From a checkpoint of a small transformer trained on Wikipedia.
Architecture: RMSNorm before each block, untied embeddings.
Training: 180M tokens, 5481 steps.
Each number is 500 + 25 x the weight over its row's rms, rounded and kept within 0 to 999. Layers, rows and columns count from 0. Numbers have three digits each. The size before them is the row's rms in percent of the matrix's.

# down: layer 2 MLP down (transposed), 320x128, rms 0.176, rows 248-264, columns 0-127
# gate: layer 2 MLP gate, 320x128, rms 0.2, rows 249-264, columns 0-127
# up: layer 2 MLP up, 320x128, rms 0.2, rows 249-264, columns 0-127
down248 091:492495502515514487492498525464501521472486522510509548516498513495472454492467505511467476493547502490485476506490497517502486498522506491491551496464512514426512478530500490515485500486491500446495513428542481474462526499468539536502514508486496492528531536533467468516491503493450491478466537532507485510502493581519458472490453480503496527480487512511488548535504521480519497511483
gate249 118:455467527505452515482482488501481481504531473511455468513536489542507514511485521513467524469536469503486507521569509481518531506486514462514482478472540510493494541511478503464518497488493543514487471472503489509532447524479500491493528448516528501497513472506504508548530494428506479475489480515514511510457546479499523507543494547507505509482519466460469481493480504506512505476506
up249 127:499499471516504480519562516523498497492463494489518516509465527497485466493479471483485514503473522524495516485460488524513468504436520504493502530485455456510500443469500495518484509499504510476511508495488508536490498466473517448475442565479484485501482504518445454481491493516457522531477518463489513490503454450484485467454477500522513488524505498534519496464540537502503512504504
down249 119:530530430483450492498543489520495531503487482497511499470538533438479464539502548473535505525483525506490482486471534512488482486492489509517519552489483518528512461505529516510464475511480516493494511512482521549488464508489517474478483546497467492553516504521453458487484513531447512531484517502506512489512455451488478520485492500516487502478493506518491465510501527503526505540512
gate250 102:506499501539506500492480547524456479494531504507526510474517495522522503526545533515514531499552491480502521465556534505528486479526474478473481503499479530490462519494519482485558508567461490499516474486510511475534520528467558544506505550505521493490466498498534486510496500463531493513544530493514505526491462507474479482471497505514464519469481527492526518473473531487477530474514
up250 103:464509466508471525503497487490515536528525480483491540481523482545478482552470511549535517524536476482509481490468545489473513514531461488528527512474521492482538487518506506516521497532484486495506491496504533470552503508473515490474493492504491454474522458518474525536475492509512508470492521521467469492540493478522475481526525567503553497479522472525530505474472481491551468501493
down250 097:482475468500550501486461468509515487468475482531525475474536536470494501459537488550500511534496537522427488496495460518527510527523501497469442458498532493528487502527515502521503485500496504480504477500508442490497501497549489527522510474533505534511527501500497509482543500528525500543486485459495524462478516559485521496490472481495509494493521475534523463513507495544490514525508
gate251 105:549524489481485479504463498497499490459532521485493511488485542476503498475509492489436517511490497462486459536459484482491550508457512518494517503525524514510511507494481510567553506508503502492496462510462516527475445506533524491521510510459522507466532477535481532470556492540528512495518472532519506493481476492508483501516469487505463508486513504472500462496493482522523480559459
up251 099:478507518498513538471513524504462508481475499477507506495514471541501530511524494472536518512496525515499501499499532516516485468556535501480476481476515485467501472502518488440465474500473421474481551495536523476527560475457484468484465491532504505509452480486505479507454516474464517512540478521485509503505504495492507450503496467498524517501477490530529481524490541473493532468516
down251 101:519478515502496507488527477474533490492507510464490523535472533511437529503520495484476490469515536551522521505491477458507464488562502510468479461488518478426514489511504504467479451484454488515495496492512520501525543495491521470491482448517482480555486532532494497526504496455522483518548525475470463519513504483519520496481489508480530527525519520501481470481502510493495543527514
gate252 100:481502562547496506509536515507464524478485489503467516492490560521492510478553518487473477516522492519472511471512468464495508515520530516517525489504530479515541500503489501509507540497504492532459493574556488524495491527501534510514455517494524474539506509503502500545520519487511507517504554516526484524471484566515498488471522477530502505519518520439467481508530484498508521520517
up252 105:546473440456538481507485464512489472509482521521513469487463473515558491511480441474552513535515496515541487514520497506491512461531503511491509496505480496505472494516509517487527459500516530486482496462506544461489458521491559496530528431502484492500512510528521514496495486483478502467522485481490521533474464476466523514505488531500464512475531508525479524489498548505491513503470
down252 100:519501515527518516436527504475483514531523474508450482492482506484545507491517494473497526502539507493534558474485486514515512488491522541551529504520505461482474485502522462515514543461512513474523496492487524494469484500492532465528484478529469464494507544511483471467528480482482550491518489493489472501534493506493508517522494517480526532489472442562490498497467491496516463525555
gate253 100:475460514529489509475478484469473468460557519508509529522485501500526580518497496468530534516480520475494502461509483521483469498532515518491484510509479518481494467488460513513524533477511493467493464474509464500494467515523499486509490482484541491506464496540465468464492463476531476498514478473501497501498459467514479507531474528488535499508508492524502456518479566481538497454536
up253 104:456465458489455473528533464479468503484523511506496505531474521525482518477465479487484449526525544513529526477533516503538512507547546502499484535488497512510505482472468513501495527503472479508449467450483494532540478499514503477514500498489486475520489507521553511508497508489453484471472524468498511519490447487475453502504485508498501505486483478530478491510472540464522531456539
down253 099:505489490483482461481496529507490526475525514485502521487511523495477523472529520537505513489508562509537544483530464476479518500548493508489439491486476535511517460491490511453517509475533532520472509477475560529516523438482477501498485514504483507450492513472495493467506517469517507504544494514537499472536459463492556478497505529484522506456506496512504482484500529500525541474526
gate254 109:504514451479507516529518500513502466475492519530495509493467548505542477494452483498467524443480535464524464539533525490538482505508466508481533459441490495470459481510547478480481513510498504510494505467500481485488498489517484507481477465536570473517506537444498503538523503493559473519470494498501489565473482498476491494490494480486493486487527515527517502487485506508487508504501
up254 107:528511491482524528498513481503509478497495518486496508497465522516522438495478488540488515488476525434511472551551519497547514491514466522495515486463477496500471527507535480478511504509537533500453488449505479510510494508527499508473476501507521505530517531461467498535508475512567484514483496472486485573526481519440484497478503469527524505490540532522518505503526489499531527521486
down254 111:452487487441491548494476475490526528513489492491524503505465497479513466520478480506504532483489483501500507497534502523511478531482482495492532521448504486526465483496534493476482510489562482510487460451500492510438533478496507511459482506524454510516516501488457484476482481442519467490521486474531469548500487492477498487476487552479527526504488549504466519486518508531489557498495
gate255 090:517524498501508492460557519493471481522511508519525522449466539520527545434511496454536523521509481476495487492484531528478467479466494465548504501518513507523547488507500480483476490473469529499517502436492486514491508538503521440546516461493513527540482463487519510495461495484511491497477486493489468486513512459491476519506491494515479491537497485530499479513482453485495488457486
up255 101:482513514488506519556489512515532513494491491465523497515543471497476484530551539543485508479518488484472486510462487483523531488529554573480480474510479532461519542531496501494520481509506506511538473542522484511499506478497429523441524521481507495463510529502527491517506478469526487473547475491518506510526492524515515481508479491491542450502494489518465479507498520524463493508497
down255 097:464503513506521469499549527470506517489544547498518459505492520484552504517505498487480496487500479485488540498485569502503496521496530549516474497521520463476552503459506493525478490516503486529528532487486512530501499509534508485486501499488519512493468518514510493532516481430530541427556501459552488540477476507486507490483496476503502524485507530507450509493502535483514486516506
gate256 093:505511515521499543486484496485496523512479548505505554474467493506499451506515460476505499470516518504519534521548514505502516512529526552475460492461502531479505457480530527430526439493489498503525476483502493501461488483482518486501528476491491477483481498518558508511542552527482494459451479476448519499491479525495510497510532529525490470484495496491497521486537503479525517526518
up256 084:509498506497521516481466460489489524534487510524524538459487514490502490524480464472520498506485471480525549518505535496516453482494497497489480471461529469500505471467514525479527457508511514498485514495521511478429494499498504438486529494502493491471531526521489509537480549519491480462443488511482538523529471518504547507531492579489479476454501499486494467502502494482533530510511
down256 091:504523497478523461506468479514489532513494493466514514456509501515513523460501522476489499513482526499451531469513492530526472472506513501473491505464497490515499493448498509507471507528530529497523513554493508478493553542465496479518464518488499455466529465538488499509494474479490520476469482491480512521529505528490514548495480539442553483446509479520523546507534548473516473509506
gate257 103:508522544511491478477480471503500508492525429517562496509490510459484507496512462483507466510498481494455478522489547505494501486537468490517519520563506482456486488463505445511489502443512498465463481529484473484519439475517541479523493501506523469515483488496498491493502532505502504496536530460494504497471527523520538515502499491514468508533491497469508521527496520521518507530435
up257 098:527478488513504494494481467511464482503540455526542466539449485470495480503511494522508436520455469507466478507499525489521503466495486438495542500542492503494505485485493486518500529456513481504456493505480510460524460476507509507524488482574512496520464456500483515507492522477514493498514519486480532515502516517525541527504501500518467534522509506477505515554461506530500515518447
down257 097:486457518496485526492467512518523507491502485525511495460489491514537495510508479515496480495506527551486507531518483551485482493508472485494509475445520473534495526478504546546520510479553500529473509492511475531494470530501530523472515503524500537470467540476508472537470536494477511517552527481462521455500458472476509516489534484507484534508509471548487575510507507524518508515491
gate258 103:444487470541550524454510482492489471502469533479484492445484489508485514486536528523512543480512529496488506497532496508511531469509500530504474461461528506503517511535463508509528484500482508545519499479518454532492480512537490487504475503443476509484529491514518491477493460481448536517484503515495484500481557500494513465508517479499465449458509473527510471489511518491482551530521
up258 104:492478452493509495461541518488459507509484474506494472472510463482445511499527500475514510454510477491491491531494471524557505488480548499508517461558496468538536524510498482540482511587517509485525490480507512527454515477512499466496538507528493543474530490483494481471498484504503521460504518482532501452486535500495528536502502502504522518523527545501534494486488509501493522469497
down258 100:488480529464475533507507473498501516503480482500510498488453476514480540460493498508494510487507486510530501503477523459498455509534558492473519483499472475532531528505488479550520489537495508509539497471470504511497523538557481491496557471486512517518488547534493524510495523516531502541528545486562506497492546509465530508504475540503505501509533474470484475499549529485475464482480
gate259 094:484534506515462492483551493492529520518512490532514497485475409501485496496503535492519523499525465488536472510521464515507494482516509541485525514502554508468521469489494488470476531487527534479563557505518512491471501497520493460479508492543501502490503486480486500497510518489517522516527516509457529536515505491427511533468510525472506541533474506473555521515513510500513477495492
up259 095:506502530528489488477480532499496511476485475479492506526535513481484481532493498486496428502490497530492508498485546511472528482480540487491495489486502453523461492468495501458466480483506496472557539537451456508477548513548537497578500494482499505507524499489433544492474508522499515454476508527503491512516494489507478491525507501523518461467526485482504514504539528479521508510503
down259 102:500547455501478454485542519486502509530505475512480493515516445525507518523487490499510498507500472438524493515526467510525504487470508549501516473541514492460545480516541472484505512458537480511525469501524504540472495505512496510487496516538507530514479485485495514444473527515529520525492510541448514530521519474540489520496506522470486534496490476504533470505501417492503491516493
gate260 111:500499507489487517492514485485466516511499501434508524553504489489531456460516504510532547512492488467513504469475484512479519545528507502471530521497470474533465483520491490446514494523547514479503471493510473502501501523471501513526546446465511541483447521507562512496496519482519520480499527481475463503507528487472517460495509513538488525501505563474459488530492493481516521523513
up260 102:491501496483446459507511529490513496537481518471514520529495521436506487484559504539496522481534503469491541489497539523478487446488506470506489533511510461527477513513528497526488450479489494406505462500504481487508499464553476510486534500495492509510517520473469473516510491480500491541518553480516470507525504523474504496508473487490498492488504502545533491487506497518440509510507
down260 104:451466494511449502522496546562520484494520472515484484477468487479491558502477508524478455510520504514513437497510508519461485435497500474524456499502466477510497457498491533551540503497514493538515538516534490466486498462482501499445519464505503523522499498512521519536549516535512518498528488485533508498485457500545528510490485495504489487492489497512517457483497507490502481506511
gate261 129:469486518539497496468495504492474513493491510497439539535505477475504486502483512484445535482525489461514491461488477547488518463473486477494498460496512505495491473554517530475495470522509494481503486513467491474494462516487522486513498524467526491495457454461499524470519502480508497502485529530476556466488558499513487503488502473502501527475472510496450492476434523515486516564489
up261 127:487469515514519473481500522506522488511461519504515544498508538490502526490498472486479529502480501479550503535536513516477518535472524511528508501463487485528568506502515507487491492528466489478537450456474486469532495524504507511470525487476467518485527474518510521461531533485470517474515524506463477537444503555495518478532535521486478511513463491505512491493528470532516526560530
down261 110:528514485494516530533476477483483492499502530515473510501519517497489543466482487529529543488471471546554515497581506496493507519496528512510487512494465579492569502488518505502490526517485514479476485476453497539508499505500499500499540510534490479502510465488476506505515529475485504528541494497472490539507504470470511467524544477469523472461471441514512496492525514515478483478484
gate262 103:470495509510508508513504483493471491487508494466571485510510494496483509553485526468496492524517516522474554533501490522455501547528520481478518512524484528482518456516524461482520559512515489514492537498517473498455502487503510495481494482532512509478485513505494509503498493557441473482521502490492534523545489504455513518568505519494508524503460552488491558506529457495515520505519
up262 101:512531518533500480474499525534511516481468561466475498535479496504516505501502531475474515479445483502502477505506527455537520509471499463508513488492466533487557493477520472425500502483530487510516533445528488505501479486537476491527454527514491505522446503525527506491475498544503490511524517492518560510486500511482458479470478554527510492506499502502517506495500475449506484484500
down262 103:516519509495477483477516483531525485468485558491465515560492479486506529518552491538475517467540527517471545505508499500535505484504480478479565483482499496517500487484499485478509505533502538514516486501485444524485493482501455528495476479494529485482494498533534471534494494533492542500503544485490511470508516514478564506497480467567521492460484466464523475502484531493488482484526
gate263 098:538498514504507521521557506519529509509495505506524476527538515493517504523500494536514479554509497471529494505512497490480545499463491500482517559499497533515493475515480540517506526485499498536539478554518500453560513533511508485517517464471531453577511510491542491515501502514524467490530558470501490478510494519517489479538516530495481487539538513523522493506505520453517484504494
up263 094:548522527520508546552543500488501484504500495526560486498521532494562492545490480484521508518503467485515514484460489535458538512471512471449498553491492512515475491491509495522500491481508519537500463526526535458529515547529507485515517491479498479518482531496523491499500509538507484450530552474473498480504487479465512488514530519491463489532544489516527525490488474468485510490505
down263 092:537549531497482532505518461508496512497475499478477489486523515500489486525509504484506504501498460455555520491549506513471540513523500474504514527477514486501585472537528486533507496492480484472514513506557510460507493475493501488449521508469465526534512544511452462502534525498525520490505546522490509480502515496486508488532505484461496535527469498516510514478522474564508469511508
gate264 080:485524508471485488486494547456497521494476527491466509480452517521518489523470493443494484473486506467519483493438484540508503494507471480501532521500527503469499521497556501471521536519511503501472526487497503516482524473546487497483501479501499527540483507488463467511542500468509460468478426481497492477516553490512530543529534463492477518507481487526503513504531531509442508497516
up264 089:501489469538532491508535466543477508525546456539514506513534498466479523475527489510521496507517500533503525472533506488514525485489512498461493477512471458503505480500473491517469507517485480502519467548488473490491503499488485525498501516483523497459554485558499517451484477539498526514502563537492497498516505478531479532454460486496482451456508521461499466499467450483514490497508
down264 084:483494540492506454520496513518476520508527523489512454469468508490477470501506483445504489497510464454521500469426496476531507549521530514491471495493475468518533468485505501457504531463509483504506522526484461519516525511517527461521522475491531456496490487519484493477493525494483537449525495499488543488512551484511512511505491447519487506470462521540545522528497479468511484490489